Weights of a small transformer language model.
Size: 13 layers, width 224, 4 heads of 64 (2 for keys and values), vocabulary 2048, 9.87M parameters.
Architecture: RMSNorm before each block, no biases in attention or MLP, untied embeddings.
Each number is 500 + 25 x the weight over its row's rms, rounded and kept within 0 to 999. Layers, rows and columns count from 0. Numbers have three digits each. The size before them is the row's rms in percent of the matrix's.

# layer 10 MLP up, 768x224, rms 0.0816, rows 399-523, columns 112-223
079:470491505519460477444529464453491447516487479482509533523510499502485508551491425533473520513440522498480496469458482523473443476482481528511496468502515505525503502502497482495519490506488525522510523489492512460488510494533504548529497526465476486519473514485540472490522511480503503502498476520511523533497470501494487493479499464466
095:521512466497469469508514509489515534509524490521523458485504476468504533469481476504500524505461494471529504587532471509475489517492561516505482515510540440510513528496478504502512477514490495499470469449475492471524492513531481505557500505504533489474519517457511527537477521531520552484505513493499519470526542505505488522498498487542
101:511471491534526530460505484464521565524459481501502521532537491505542488508469489474500517458533517502504494460501517494447448527485495545506516519472486483496478495478447457523512502473423496524513486452539480520462545518499541501466515520504531507539496517506504501494518547524529481487498539493501539505485487505504500506487498496522
112:518536459506497491501577495485477487537516503533495544532490523506473537495478532500483455529497477512477511516514526506519468527490525484549521509528529512492478503504498516504468491524496521470525510462469558475473525506567501507535498514486496506473466508529469548509501461500524515490506479494495483489512522517471512496518502538440
111:499505530502502493531501466494506480499472474467507530487502466557508527495463456476524536493509507524530520478490503481501498518555533508501491509528514508481504528518490477467466537491482537463501557548453543505482497525450466467498455503446502461487476488476491446505509519499501492461487481501431486500515527467502501503503487534479
103:530508494534481516443466511454476524534517492507484538504498487479505475553524498461477523556521486506497488507483499510490544504448489462488468499494526504521463530553487459474506525477491473465513569509507498509506502507482502500470475539508494532460544499532490496464489500504532496506503506513500501544475507456466477532490520516523
083:507500457481534507480544525517510501467512519563530487502515481514493530462516499505550535517525523495514505496490518525480498495510517500516534549462494515505484527489481534517475487462497480516451476488498481480491520480483478495501561487499512510493473474472480474507470515523480516492496527520506489484507477425516485451495516551512
107:500490507517521506516536517469514504521523543464478488500519508522519540497521475474503527462446459528470476505475520471486517442505509487509497508475480550497493513490466486508551507533559543532510520487473484520483514498564511514517490507502532498507523508518522483497498522548556475550512463472491505471516501508457506525490514525473
099:503492513502501505473500479547521474516484486491492494514474481501498526508494460512468551491483434517511524495491500529514540491505525512492479446486465535520481487519532505524440470510490528512565471482526473488565471505532491523505489460503443526532534468514542511520515487528501513525541491507475511482486494454484512521526457503500
111:468544476485497485517508536473504436486483477511443510509498522521486517497508526514523539481492558469515493530524469497532491467481507509480510513513514483471519471496512509500520522497558501544497511484471468505520540500513507519514497522503496466544501437487478466489471477471494523516502522505458498528497519518476506509503491494505
106:473525495545533486532546438486478493475512456530511506471522507496468520525520520493518474486538561531498524501538514505528502532478487528488528489490555497478504500470511472482495483470478500510533488505525500514456526505453515515492521436514481513484488464545472509524502517461495484483519482494494540558505510478493469510493513486504
092:485496470512505533483486535525482512512466491486481467491522502475493493505476456481561471530530484502507542448489489492497486460494501477525464513523532458458488488492484521539516523494511496487437510468505494509496518465487536484489501463505522490509538519494493545560468486490510475517474530491517477495532510484494492464540480518480
097:480504521476480465531536473466488511491531478486523490468480516477546491526517462488507449530481498480483481496512466478465520465509471573497495486514525493481509493593495501530515509503511554509517457527524491474506538524511497529518514521490496554459525496520545480536526518475489486506473510499503517514545528508520511520495505499517
108:522534507474492494500461506455474460518509510476477514505525493486485493503515518473494513524499451500504526484497498519461519492515492464497491510510517503503503511521465491510516506491501467544510531547531466488470520466497488502529499488528513484504474527506491492511516531523453486460502483444511542535480436507492505547506513483484
110:528474516501478541490535491550525551470510505516497488512509489487473453501465505521500485523502514483489528488531490487547483531542481477503487509488497508497514484469492463505506521497526535456506512468439500516539523465481511554510496518455503529537516502485454513508483517459505516461528504475504497484482487475505499508567513510473
105:445469495569472466499465484526503514566452478514486504497513526458468518559533470537502507497517481493505492452504499481517489482483499511510497512529525542538477531515506500520533460495503530468502493508542497482488499521481497520448517502515516524492486464476500500500498456532498551490525529478507497469517541489476510522473510452525
092:507444515506512521564520461478488467478499479490474511503502493535518472489512520492527524499483523488520466540542520536500489477463475514471485481519469446493476461483534482451496504473489491484512461489507508534484504513503522529503489526442465508483511506508485495504496505474478509513520511485526486442485512459496547526500509453522
104:490531484468520467516497494530503481512465495493465520544480475477531465528476517459520467492500498528453477482496476476497489482503496455513485517500523473502468511499488515473494460461496538508470453540478505527495513534522468511496460485485504518469510487496531509444485472493437501503506487490504483555533509473471470528452483454456
099:494479477504489453520509517514497474504476509524489519508549507486501512465516519498544491516488452528495508531525486532542470488463484520497485476449459493505495518506537470510490501489518468466493488524466531481439510505460505535527498509529494499425473519496472502516489514510502496496507525525447507517483523492517499496504503481443
111:497531485472478519515500510509472505554461507486493522512486528487492476505511506517485483501454519507527539518525502489482523467545486462517510509515491501463488540501523455480454515496479491456477546520513489473553478466488506535484520518506515515504528525484528506508461514508450499503455509521482469521512473488509588536512487478480
090:507452480490511524505492528488500490468498514504525449505481486526458517447477494446495483555486573498528478526485520496530501494488548524514509488493519501496537533492497490500479499475456495497489486503523515477500506469491519490485561458461495526489517458519468505487459514484520446547482520473500475475529495516518490513487543475488
103:491474503577509464464488519491503489509563534508503540538529522537551469511500515507518531495530516447509480477514513495505527484509452494526484522489508537565563478497463529518509493534544529513478497554469528497509499463504530507490471448501470493492522485494501509484487497516507501495476567500490462500477505489460478486494514496522
107:496506466511566491465542516510484519505505511488486497489471438516495517496485474515501477463491485529530487476503539504509519486512502461453481491478521511504518505487472504499509518464457475436529553499526503529475493472500500508527532529536552502487531499480528502542525539509530498508499482486529484470498491554523492511507495510513
107:498530468518493532497533475474501482511495515468486491508505479487494497514507518526533467446483563511470509485528548471507550506521471498519498515477499472539495503518505503486477502493419464466537505505534500525489503513506506500520479489432515450507468514495516480529512463549496492542530503475561443492500519474485492471439481466534
104:492499497475543513518509476503506483503491498491498489503451472496534550494482540526514474483524482496525512531512465500526501504500542503509449482470498517496535525529517553533494521512516528545506478534503539495512505494539468494558473468540483557519485573495486503493481487475571505485469488518501485499511469469481505491526494491466
105:532484542495502525517534545488495488511497504516519531499490489493544504528540483477539468504503471542464518555511525462510466498497508480512505491492451477446513497505468545497480555503527482475491507461525523450521461497486477471487509520516485495496511496505529496489488496484476465491505494491514494522512534494552480555474493481478
108:512468480497526504467469471462514502504488525478522484477466515518499475520489555481500470494485507464539472480468506527525528475452480467519561469475491457511498469505495510550446516542521481522518487517553504521511491527474501525494486549495494497544506482551505476476534499513471512472489485496517481462513496475482536535538502489495
106:420490474496508474523552496494500482542522535523508474539504491545517470485462489491490532498520473503488473448516481499475505527496486473545510506505502498473491512464483490470510501493519494500531481503492504525524553511517504501533508500528511485470491514553482505491532502530490507498506521491459503507521494546497538448467526500546
101:461460532527489452511491517499485518524477505531469542538511506547465479463488491511541548465484486466513510470498504480471457485506514486498490524498493539547539489476523431499478503542506527520440523468495483510472489497506521476496513515507505501537486520502504509487459516470499526487473509505481496514556473535503475472499489490492
094:526543515482526510498518500477523486498514507531522512464529543483507482463517490506471514495480484522500457489522475479536512482498500517481495494519497480497484511538492503502520546506547468542495523478492547498508540498487498535472484503448538468475507484510541470495518481539499512518491538531508516481506495536526549535470525464501
092:475517496507477506498500441520510463460516495507527503493510498554485525456503474496491472532511473494525484525499486489482462491491503510516495524519518505513463527542507488494530473493484501452490473490506505499510557459484541497496511513479483510518503531536495522477511500524464479497486475447499489479494483502415485508521493500514
103:507510499523499508538563475499545509541487498498475533517439477525494498531509510491493497497458485488475515522498534432507540538493515482521488500510531492515503458486494547503511502463491499505493513472505490506467507521507492486480499492501515466480517488500461531467470491505483474519517465565482470503506519502474491519478505482512
094:550459487496500475506475517502489499503497520527537530467499471498547480532487476505529504541499477464529510510495527461507536467531475486517511499502508447423483493509478551510461496511466558490480508524511527490472466579548499495498519544465538500491494491506479511497503492523494493503489502507428533508538511549542531447504519516491
097:492483487505520478534500466481465502476477499525491469474522519513530495498527486490479493481475562514531442496539495464497476500494499546580467499511494535500463503513492493510522488483504535502498509503504493507533495523490480498505491492497499514454471489549445473500465539511501506518495502483472476507539523477490507451517496534503
101:520476480481495459492451501511515490480502514464524491487478514509492550504488521534454492491496504521471474496506477453492491472460502534447486513532573491468519493523511482515521466507479501523514463472484481501513509472485510486472484466522519479540462502475505513484523570460508544486493507481521494534456465516514480473460520496506
104:515485504497515524531474469473509510532519497469493516485482505471493489466492480513454537492493474513476539473497500462511502477451468535528488515510493459469501506498503520552517510516459506511543515546510490483494518513485531471488522492502468495481489521484579530486512468506471473536471564492496504487528521510512508507518482543500
095:511514497475468454494484525501501480532464479459525533476468499542502469501475505461516492501456478497506461500494520526490553521528496465518502552466481497499531483505507501515502533524495523532506476479479561479473490529526474453539466516478531473519473505499513446536517474517542484497534475491528476513520528545498491530500484530495
108:505489493492487462488500501460466537493456513496497510449540489512496430515518497486472477484555519480517487523512438492478502496470478501463544496514491533489485476484554498526457518452504481513528466531515505493489549467511525523457517491496518481489447511517468482537497491500525496511509508454461502524481507514499478502460479480504
103:542489459476447484497484497520400479518493482463524466515536474503489516487497534491509497489490529503482502521517453495479511495500515506516522493523496499483499521513504511513470538489507521476477521500503502483464477560480497493485475518518492446474463482482528527524460525485482490533467477498529506502486466502538525540493460532499
103:484509522517486547495528499523499517490496518546502506514489516507465474514529462515496499507481491504517494500539519475527524499505505485537481471495499462511504519484490459517488468459472547457502488486454512509516549529495508457505457470502484512470501486510558503546477514487503491518478487473504487470485528568525491488535499465515
102:494523498493493480507516480516518518514506503440521505467532479516473515492549533451498459520474495521498521524450484510484485503510531482523507479495497456504479483482475538466511533482474474536466514565475487539505472520523477458482444458481506484483477537516530536523469485511501474491487531484518519488529487476481491500523489527560
087:462492459532464496470501528484511507526503517524535497497510485484510526494558492510496512524525465497504505542506496488454467513507510469531489480509477449532510490468492488465484481515418499535482501502502500495479512513498445500484491459524479452506498507453476507468518524495497524463468525514495493514556532496531503502495489502477
086:502493499557461506485481523508502481487498504515496472473492534481508510486528504505496501479527511493486517527511503525466477476510505518527508495445479514461530521431526481477473548558557534501502504517460504515464521523523500478460479513507492515492485483493550503499488478514529437526547527519549475546461499476512462483462471540530
103:465491522508493457516508501481538515537482544541451505496499484533485498501488521506521522478497517500527520486521529545531544476499490533462548527517514509503536496507503504466502491490499519512508552528512505539547507488492461516491481512509473470515520466489490480489471496496523568510532499495535449505470479544485475500518512481498
106:517476465469459458514488548491486519490517443502484480465454465517523474466502529471497502485491492519461492439484512442513520503491494493488469462514492490503526536508481474523507512521476504538471517503536550521517494488550513493510526476495515523456462508528524546490467531517525518501507510468468494499554531482543502498493506525498
088:511445477503509496498501481483481497482495448525510434442499463481498493550482489458530449517486517519482535528517499493529516455508481465483521501493530459477510565510492509483481464471498549513480500446467487525482505478491505526499490533452516505498527460471512522515505480505565488494533506542494490492526509482516503518488487525484
087:531511521504502532471459444486454499531463518504521456491531456480497504503513527476441486500471474518464521540530544479484518530511508534486496545496503526458527497493485542467486521512504520483486516503438555494490501502463475482483545483528495521476501571510530490504543518470468514534456434540486495497482548545516512497525519502518
102:558531505522468486475479512499481500535515507475442528530535514495559486492533477518466534457535484488473481526533514461457481468474468524502493538525476518482548502506516497472510479499477531514504493511506497465478524469506521496512525486483454472499474455488568501496511504491493495496481482499477522530530544461537524492468509517476
101:473535478505517456531497540498519510484453529488517478438504477517532555506531465473514449459474501494518515476488550505515461525505474477498475517497541529495499450493524476490489478470509466504533523530490493501474480552521535467518478509475501537514469518506487482518506501469540498467533485492486526543537510522528504481509505532511
100:476502510471505544488481488501519496488510483454516490513516506501514471523476494490478522469544509520501489495469498468503487483543504547507531494453530470507512496473474521548534487493426501507486527441498479503485479557536514494504500506523505462516504497502469481505482535500502481484500457511476516497465529467478475491458536533515
103:516521544491531497474562495492472512503525535539475510481508487517524539466455502521480499525503506520501499497531484543472495504518507490463552510466501485511515475534507493529488498486458542522514496530513531487477527558515519516501461496481497511502454488514517522489459505517514489499515511472489504495540513458494444563531509503459
107:473494491524466492496477499513564479484479513489490499498483484488493484515457517498488490563508489551417529509495498469480518490503484516524444489509500483511491501511500494511471507543482461475499499511492496502545528476504480524514469540506529532511508489473464507510560472447471513460455492474497465482459522518468476523489539483505
083:468482497481484478529454525454474503487496534501513474509490488482497479510501464460509503577474507520484499543493514511452529471488469500481531477474535495536465502478476482496512462528519535480509504488478492545514475464521449486515549466476510526519504478485513450517423523493543472510538505509499456497504498503480455498540504496496
102:530490512482520461487503480529465490489478463480550521487517488560521508505534495520516544530523493531503492482465496529489533473466504512511444476487532542483494517442470536507511491474538499509474473510500511480506528476487538500457474504482458490478474518494524465488510486520473499478486521491475495513498488491537511495510523518559
077:524452484495524505513467504538506523484541506524484503517493487498480505519516540506469482493491561455510508513511485486490473515503571506498483485542504531537492462474550502543484489507504470481508510495525520534517517467464506527481526519545499484493562522466520484514518471516527499460502500480451531505507500469477510537504468506516
111:522457474497509530506523512498471511504526487523503468540500518506494543492498558487461495483503478478475486506422485542478502499525508478488459466505518505488484494476472475467500511473504453464469486530530504503506470548494502473486495548512553496535496481531450517516481521509465463472528502467489517520472466512463451523502497483493
104:519484525506499536471489517515530495511483515472476509486457502477518520501506515556524483481494448509539525480526548485478524436498494460512475520508524513477462483465500521477536473489510502551520480472503492540532506511507550497498456453475461530493449508483527492506512508506478512496512495475511513485502539486483494426494503492487
074:478542516494534532507504525532477470556477502520522478488502482467481472503508476518520504489506485505501520457496495512535416488485486457482511494478471466515489492497487487486451536516463528529475480462512484526495521493478473500485516514513516492520549554498481475496542513470567491499467500502476516464522509493484466474471468530489
100:538514498486549520511493487477451476500446501523490521473496495467506495510515458472513490463491504481493494504558487518463524492538472532513507535455483516516525483491502501478517469488537415483545508489503521469511491509531467510511520513490476531469475498508476496460510488483508448492546475498522506484488549529520522516514503531524
079:479466480510481495464499538526517496496483510500482539509520446470476441522455528508523479461496456515474522491487473520499494496465459476506516481484512499531499498517514488518487491545513487533493511509476516528499458502461522449526489471497474446509489476478500513506495520508491489515473478487467482549514497545503527463482573529454
110:531455512467516532503485464529470485459486482466527482502515486507527513498464504526489503566507504516477514487463486534494450491492503537528508479480518526526510497516541466513481503527488511477502536509510469489535484488488485522497477510486538473499495487486451430513514499448512479502483506501475477495477453516500509563547485504462
086:507496504515518488493492524478481493492485470528540521532519504463542512467525506475530506500490506477524504498509484490473490509498521556474519490460474506519530512474498481513522485499555521482490489480489512502520404487432492526501520533538494520445471519514460451525493503538486482482483520443515453514501502490509501486506532497517
098:503476504536499472503525513505496507467501504498506535480517449494495474541498502536485505519457539478528473526515493445540484495531498476535488478492515436505527556539532480459519516473513487523531521473466503531513498499487490511470509493535501506504481498519493488483476567492464512464467489520494481507472520502485501490454495500502
106:503489546475456536468494452465460520498501575516514497512493452475505501471485498497508515501495459539546545440498498510481520546447487460544453491512484526482491486494490519530475482509497458528520538512539511497492507460520559497526528513495468501507547480481502506507522462483517502476486492504480459457534469484488529483474481521541
102:489536520459504508494493509533505498498517487575502506485503496484473477527525515482514511532509552464511464491459469538502490476461516521475497513463488446538495488495543467501452500474522483511522556482480449478528506499479491503463452511496478488503516509495489511483493506503486513534505520462527537509474504456527521481473511483465
102:503526521450469485486503547520506485489503528492509497471531516518505486486506499496476503493503493508517450494505504501484502531501544520519493456498491555524485466556474523492508490492513444450494457541478507540505531539526497464464474495481510505466516460504511501492448522525489516525487483549475498501489527496454516531484459486519
085:552506506533531524497520517490498449506497492496479488437495508545509500502489502558473505483512471497472510490440543485481491537499445504519484511530484541527542537507538544476508467483487485517464507484506517517522490480515495534432485487460515519537463532453474490529511470528489523496494540522490517492534507459467494529464486457500
109:517524486497500524467504504472510508464493456535509512464536481523523463517472501544514513535498483472513503537493498517488561497481523505477473440481481492540521505517523468492512515485514507486462510501483493510482490566492483465493494527534513522498456521493489474519503519485479456496508489469481494475490482504484472541466472488463
105:513524470510488510515452469506507517461528526546488503466514481519546483506537500510490523505466526527487484499537537529552496463460494499499515495491510470508513487473546515511528481484521497517466460519481443501491523480507526465521535495507523482481532490490452482496500495487522508457490490500495514486486491466505488476502500532450
094:546536525523505465496485465483490516500507520466493504512531566509512538480507563506493493504507472496520505525494513499506487523483541516496487506485495504547455529493543474506548538532455491529493529494520487505483469478528515492474543501518471465475534529518497512526468492502493529531487507508486534467530491441513468487496498535455
089:478479453511480486484534493466485505515499515527505530471486487507534485498520492554573497519455505509501488510508530554498514505491525529522481496499514500463498449522491537510537505507471495507469464491510510499504482555465481511490513508558497468513470448490474518496472507552481529478507481507497540501493520473490518509493525462475
105:517531445452528484512467502505464492481571502501524503491489477528508500507486482498479469510534465523514507487512534490516517456484522509475517475517494510498540480460507541533472524479523546519503485515495545486484501480522508526519492464499516482525548499469518520411534462488524507538471505504512518529486513489469511516506495470472
096:514537490505496544464506456532515438500490519531533477496487491550435462527495518506509506493481525464501514457430478504464455501492476458485497544507534489533519544535496492513461484489505472491479524482505504520523519544494498526482507483466518539455498499524508488513455447514494457478520471495511443521473493511519469479484488499517
110:469527489474507465515531493516505462467464494511542485507519522491499482491500480491516547480493502552471527513528509504506509516505499484527474501506526480520493480509467507496496486487504482530510418497518512516487432570482553555529514511475497431536535503494545513474524479510505443493482484488501474518533488495501528467466497493523
117:541470502522521470478503478483486524436494527455483497510509489535526526530494463495451504478530542498496515499583471519509485465496493491504535518449537483476544483493500526485512510513462527528485485521475485487512505485531489507511504534487472520512559515469490521493470485482513495494482496517531522490498526506480517512477496521516
108:479509496512507478495514539475508474504478489522526499528456522470456460498514496514486498485509492452523487515536472513531481474462482467491502508494516498497508505438488481509486537508504460544502511525524480516480514486491533434545509544529505517515456529483496521481505558506531550490528488497523478498518540495505476507449481523504
108:483511470487495495514483497480493498499452502519513474514505521493474516506478527502512463523517500525494514499538501533464499495500512556490482565476466498492519520569496503497486479465515473469494537450506477483515491515467532493483509489485515459508521467470509508502561512453530480504456491470506491489513486469533478528489436475516
079:469485507547487503512520471495457500541478531478532509500492489495475442497522480467507490483484493508508482551469485492520426460483484516512508451515515519457483473475477493507502478510490520495476505491525541478495525470525512515469484495481498512528552551531488487494524467489521461523497478531509517495502518509453512472494474462507
102:468487500496486560496512521522493506527493495533520471531526481478507512498480475475531543482503491484511468487505536507485500499496489501515492483470468484535524500491490446492456501479482492493479530506480516507469520554467519520468470538473520507484487512492508523503512499484478528464505515546500498458487478476483517530508497525587
077:533492499523474509501493490526501474477475488489512490497471503484483511524511515520562551499458515503487513511463465504472523509503532471491537451532517503537463475534491483526493510500529530499497536531512518493474492524468506515507478492486464489524477487497543478502560526464571482521490555503520488502493485484538480516466536465446
111:486509435512519505513502452466539517502485475469490544482555437482494486537517453490463491515487524501484473536466520505500494540462464502477489486520530491506479469506447535510474504536499503521508477503506496498492494479509487501526498506481501483505467535557521508521520499501476463432474484504520509507525436533506523499453494472499
104:499476506472487471459503499500526491488504481517486487451483499470525504473501497487523533469475472484474470529517461444526475472497450509510456503483491527502504454481493483491535503501444494501496464505487462507506494527495501508455501494538496525537480510487496502504454503532519525441463528462493468461542498484540495478500488451518
103:502480525474521542459541491510515486491482513509487487486521501544521511511521537472488481524468486479538529523483494538486518486481498485449497477529509536526516480478521507516507481486536494503466493496502533463486503508478492533485457476496517486512459487510472485513455499485547537508465465570511482466545486500532504492519517548518
111:543473489493521496544519500493476503492507483511511484456466500490483506482526506540461523523491537507517490467479499505522475513483473499474524472522450507524517531478494496477484497485541551440482491456500509528505524515550531512504492511515516538493468493460532523498511484480526520487493505474453470516460518523492536540462502496498
101:546461494488498465528501514508490497530505503481492488557479490520492504497469484447517488508519524522488517442514509495452513503469499514520493488433500505529459485489505501481516532468464531562506506529516519490498526430517500501482526467467501489536494510527499505473534501518523468535496481495478537551487474503507485532502506508530
091:474533503474479504543533494573547486535506487501500480518498472500510500504483497496477462485490471559500506498464494508527473493472528508490531474538536504480463535516481474513539515477506500507479558495460526517479472528508466518493539510500545465493484480561498490490527460536526496533508495474468534515478553492517524517501472543486
098:435497509523507499496493535500491504545473469508493508473501537530490534496463470485466492478537497488489470485502501483532493475485524451484481515487532509531521494473505448478513497522476503517507499501509468488460497513500516525499538494457484495546483507506495564512488499518467532501536492570496509545505480537498505514493465451487
102:471501481502537543484484477562511549468470481509536541485538490517480480509509476469485563468486471509540488507477514532488502474499545510467531513450490514493510557525450479485522515485490510482478502514500519481502530499456471551492515450502472506495499536497504534466494513490505531509497492476498482516493494492492495506527520484526
088:484499503493517528479520572487468478486502550500512500495495517513546477477510518485471536489491509558466506443505518532480525521460488492531515525520513541517530533492548497494504509518497502516531481514524545482498496505516447521494508475460497505506461531503514470510470496503476476526503490512497484487488495482513483531498468475535
096:517465513525540452454472508518545493523541478504525522492494502520509513515505514538504517510530521481511472491501497452477496487473532470517457479459517484461454549544476463520517480507486517494533515503512512469506520507511546494539493518486503521494527518468535502549504532473488539480492501485521533501520503504524489470503498488512
108:498490509457508515510503489483488488465499506582509502570503480529503544533499515537473471514516480509539489509507499542473467493499482486494488526532473524470516482527489479534541489505495539456502537461528499476494489507493475510499518485542482496517496435529496508476472495486502524486517509493497471534444521516480527463499486489478
092:483534505541494502512528498516515477505487527478506499471482467481493485505506455492482472496515499489525527489479507496500488491500488468524495478471521481506516515532471441517516489512504513443484500505489543464478500504462511486520515463512505531476496513507461502499511515532497552515510499506497517508510466536498503489488508523520
117:521487526505504500487532460470500503481509475451522537522504536492480504508476527479565509494486472512517480518487565463509461497509448513527528502530464477462487464478525504491483488510491552493544507484514491526494465507513453521500528521530555526460542512475516520523468472502503493475500511526434512514519518499547514555456521510494
109:476508508496507525502532539509495503477536521477488471476482535487505469503487513507505518486493478459491487510505492451521506490510511495526516518512547480485497472525538507535458464524521541497485491477423498505494501520494505495476593482527508446492507491493479468515510519541493526527513485486505506491452519500507429558513503455488
095:487526519521490505479489479469479520534490498486498486507505491492469449506525480444482536450515520456512519488509531521470539520486522493520486481484514526480477544466501480523498457525505527497488458469507514546509489516510511536501487524488497483502555448448507504472489493513484466479497518498476528561544508466502478491469511468496
109:555548509529525495472468460505485510506489498464486532525514475495548459560486492518521531501441485485516470494518496502460487502485520531486515498482471495498475470495517518488533507494511531502491517503537478470520497512469495495502514466527499502502528522499509466476508512540533513507496473529504469514486482510461498512542535481507
076:526511522530538513510510457511495481545529538513444482492514504512484474508483430501533491448511470480495528560449473510509537537498543513455539527510532507529462475511478475482512453506479515491523487465508493473490475539493517520488504472540507474471482525497544494476494555524495565523479464535458495496494485499481485477506532521475
103:495444498464481517558547473507482508525491525516542475442509448532494539501505476500506495490525521500537480473497523540488474535555510487481500529573489473512518465505470489525512508498519530505501496500536499498466489469538489530472484489511487501485524506506461465470463497483522498510504494467508539497522513522500553538565502528475
106:500480507480480505503476538483457513521532518512488462469484486510531433490475481479483524473474514506545514489457474449496517521507484481495498498540471476498428469468540492512491496541469529530492508470489520518489511493515487498507517487544479506464493493515450519489533528505529484489527507482524498498509502505515487551498509478469
104:524454452512491468494477461538520558517497522462456473500492535513546538476540506485472508496518495520477509520526510484509514504509493515475512473494538475493504447494531484480539494501479519490485478498527520477492526519488500534510489490492455517516504524476481503523524507483499524492506485533534490522476503480472501521489453507513
107:530523515482492463479497499461499534530491503518445466536485499475531472519499510496512505473469498502519458474527505463505479483492505491530517512504471496534523413503492476518500446483519462508510535523474417516511517522527496473511476462515470505527477493504516503515474491492491501498509555489480550493498515457489480454502507546508
102:474522466551474527543515530453478510505498536480508477537491500527477510490464479508515480511512467493531535479494517479489503490513524482474532481484491511502504476493508517489521456487507518470509504489492506537472526479518466489463467517462486523509516479506496482512504468467508461490520513505495514548492488520452506550458516564509
102:517482463458493501507510497470504509504451549513529515550521507504484489498535482489492491531517464523500503460502490508475506562502513479493483495524464512513508453504493471503480495512504499512489516517502482502463519494503546501545507503492486522484537484504465506512514516497506477533466457481442479441458494493501515494552459487523
101:473483501502520553522529515525501507488506514542506510528463464503478498473487486512493507513477517505496507499487508484550482510492506461496502459492486483443500513494470462492465493483530473558497542482510477452482510493536455485517499486510492500518488485526449542522486515518499532467489478506493491496469495536495468482483476507513
101:455531474494518511500498518491484528551475485506456460487486518532478535488484500514467509506500523529532456505528536514477528499489477527484480562500476462472483507497477508507511492549478469485540475477472509490554528463476513499490501495478493459522493508485556534521508509507451521527491488485510483495521529519499523495486491527480
097:503507533535514475529525467501493511499487501514494485537500473505477505520536453507522513503528489501521514460538526492490506488491485469512537486503532478489541455452525482500514467496482498527478494497495491545524515425493518527476495522522492523529504514479512447521522490475499490499476475497477536521492546460490466513543525480481
109:462469515492446501454442473526464475497498507448525493528520499500487487518488528495500512553496502493492498484514464450502515539482480502525485520488496495446535513522537519515506473479499489457526481561534520499478478513495499515520493522540493502507554509520527511532508451490518556476482528469519486499498540513484547528506494482525
098:481488505543490493492503478462482535492490475529507511508533505456523555548474505500460524501495513522501544558493526514513470502517486520487504505506482537471495500524501466518481439505511486481479480514496495518534503457476455530447538477453496511502539504504537490502533481458470487502517504442538504505491496514492490538525478515487
084:510550505550468516502524516489547515488493554532479524493519504491504506482491476545475476507514518500557522478474491494539532518460517501545549502495440531477458518473511465532525475464528492501500485443530510463457503499434449524482511503483489501526509497514503509523505475503495521475480484505500529491510510470507508508492505520529
110:500490477510528498545541508519498543524547508494489485499503482499478545502468495521521483521496490526501479494475496499498511520471441466484497477483477486519491510494490490491555542520476504484505518527507525469509454525480482513464473504469487552516484494536502494500501489507514481541471492530435503500582481473505538434469502488517
094:496478507446527464494535520509510483499517506491498534501530522496532472492458532531477437467508477517500516458496510516511495524462507452520497515476491449512572506491486534487576495499515539470501489561463484509526451495495491534506498451444495539476469528475502503504484495494496494488496487474491490499528507466479530467549525512509
094:507517485469528477488491491459507533487490487525478521518492537526501500501494498527489498432496455488480512524454506500464474524498462509491514484482492475534476481509547493486517535510485464514504502491457497495521495526405506522512504464509500478528518528455553507498514535480473504518489531512543494496511442532544458528462537514482
088:518490496499528499530486493489512504514499501533489536514551509484506477511523504516515442470522510479470483518530505544490487435523456520521517489520499445480524505473486480477521459523504488491495537504482450495490494539441513500540452505514535493505520489509516439499466498503468517496497457478484433508502521483576501456456509492491
105:512511512485520531480494497507483545486452512492525520496505482526527453507490493529492507517514485507518521503487481522575500494511503501470471498465482496489510483484488480502485491534489480491536498455508485478537483494498505476506555526500469520477512499523510472501532486467506472440449506518497536549441514492473514512459487513454
088:532445514482467518496525459485499503482499449511510487558472486520497495487504495475564459497477483516512506491536548467467561525460506493529489508498475545491514494521526493566483491489525492480484504485506518501482519465506498498517491503541476534487438531535475475548479486522524523496524510484457492526473503478506448515483519512522
108:527515496515442502494479499526511508501454541490469551518478493508539530492511536500521499477472471494455489511501529516484475504525503529492510455505511492474484504499529519528582484511482501536472538520475544513505518516497475502494553470483508503521501532500515439485537528542490442484518505484517485521481500545476523474542499502500
096:497447531524515443491497501500525489495496496453509517503473450515500522537555517487496490497475490502473453474479501510531560495510465451491546503475493486492472515482499478540514494485473541526525491501515527527487477520421503481518489489538508480501503493539514468504543532491500509470511462465487525475484547544534500475512506453508
104:475509467512481472500538480502513499493519480513490552519534470480459475519440473483505484506494459478550526494474498462473489500514540516446492512483551564525479496534488456490489449474522501497473516494482467491490483491479491494501517522519503531480499522517502498486519482490536533539479503495472556512497512533535518499513510568471
105:548483434497515534513499528474547493498488529523523491557512510485531480529487504498524520520486512524541501496467479531501467479495527505497569472504498556491422469486524505503537449475464510466504507488487479507550537534501494569488515486506488495516519494532511466471536499534500513506494530472493556500520500484495527508515481503513
106:515507481514498495526510498486533518522512450494478507511504526492497506491498493508501486485506492533450573516479457491510472496465522521523496476468490495455508527525486496487486505471529467499480506426497497475462466496445532505510506493497448502517524521510555489541508470533480473530525489468477472496532510481472523519507531508515
108:521477553531504515527492489487503489517514543511501466477508481525466503523491465463536523503471521535490449485507521478504506495496496502459525473552462524529504495494475490479492528452518523507537520523460490543475445519511530495477480550464528487463512515541468491556510497510522484517479528502479454521471472533542543535472475490502
094:506496543543472494494512570496499549491448484498482488455502515531495418480504503523506478525508501521508494501497485505509511511512500498533457544522491460468504523468505531500479473490441524502502551506515442525525494553483473557516497507493527524522541486518481508485555524469484472507492523514505476527476520476515505504470509507475
103:490469509549505462463482515528469477491536513491503521475486445476516469508509518523525508498515526510532480499535537474516476487541484484514499481523558483488495468512508472541479520515487515480523557494525496519534495510505495517476465476533514460492519494502490516475501486526494539526498510458524458528495479502452447533515479489536
100:498478500467512525471474486485531474468503475525473508478484535445479501444509538512498495480530517510500518517493502540484549504487515498543486490541458478500447493516530470510476479466466485485489488481519533498508497487501538510434514523499503526513553462517517463526539505468529494487522474508481464476522513474494520467464505528504
083:483493511475499492508512479483501472509519480461550536518517468479507531489534519524508565488493489541480478475492497538523488528468488454528454505520489546499493481488491489506489480529486518483439481473496467522467492501483484477521541561489501478534493538494504476481539485509483527507496480474479527462498492499483474518529512548484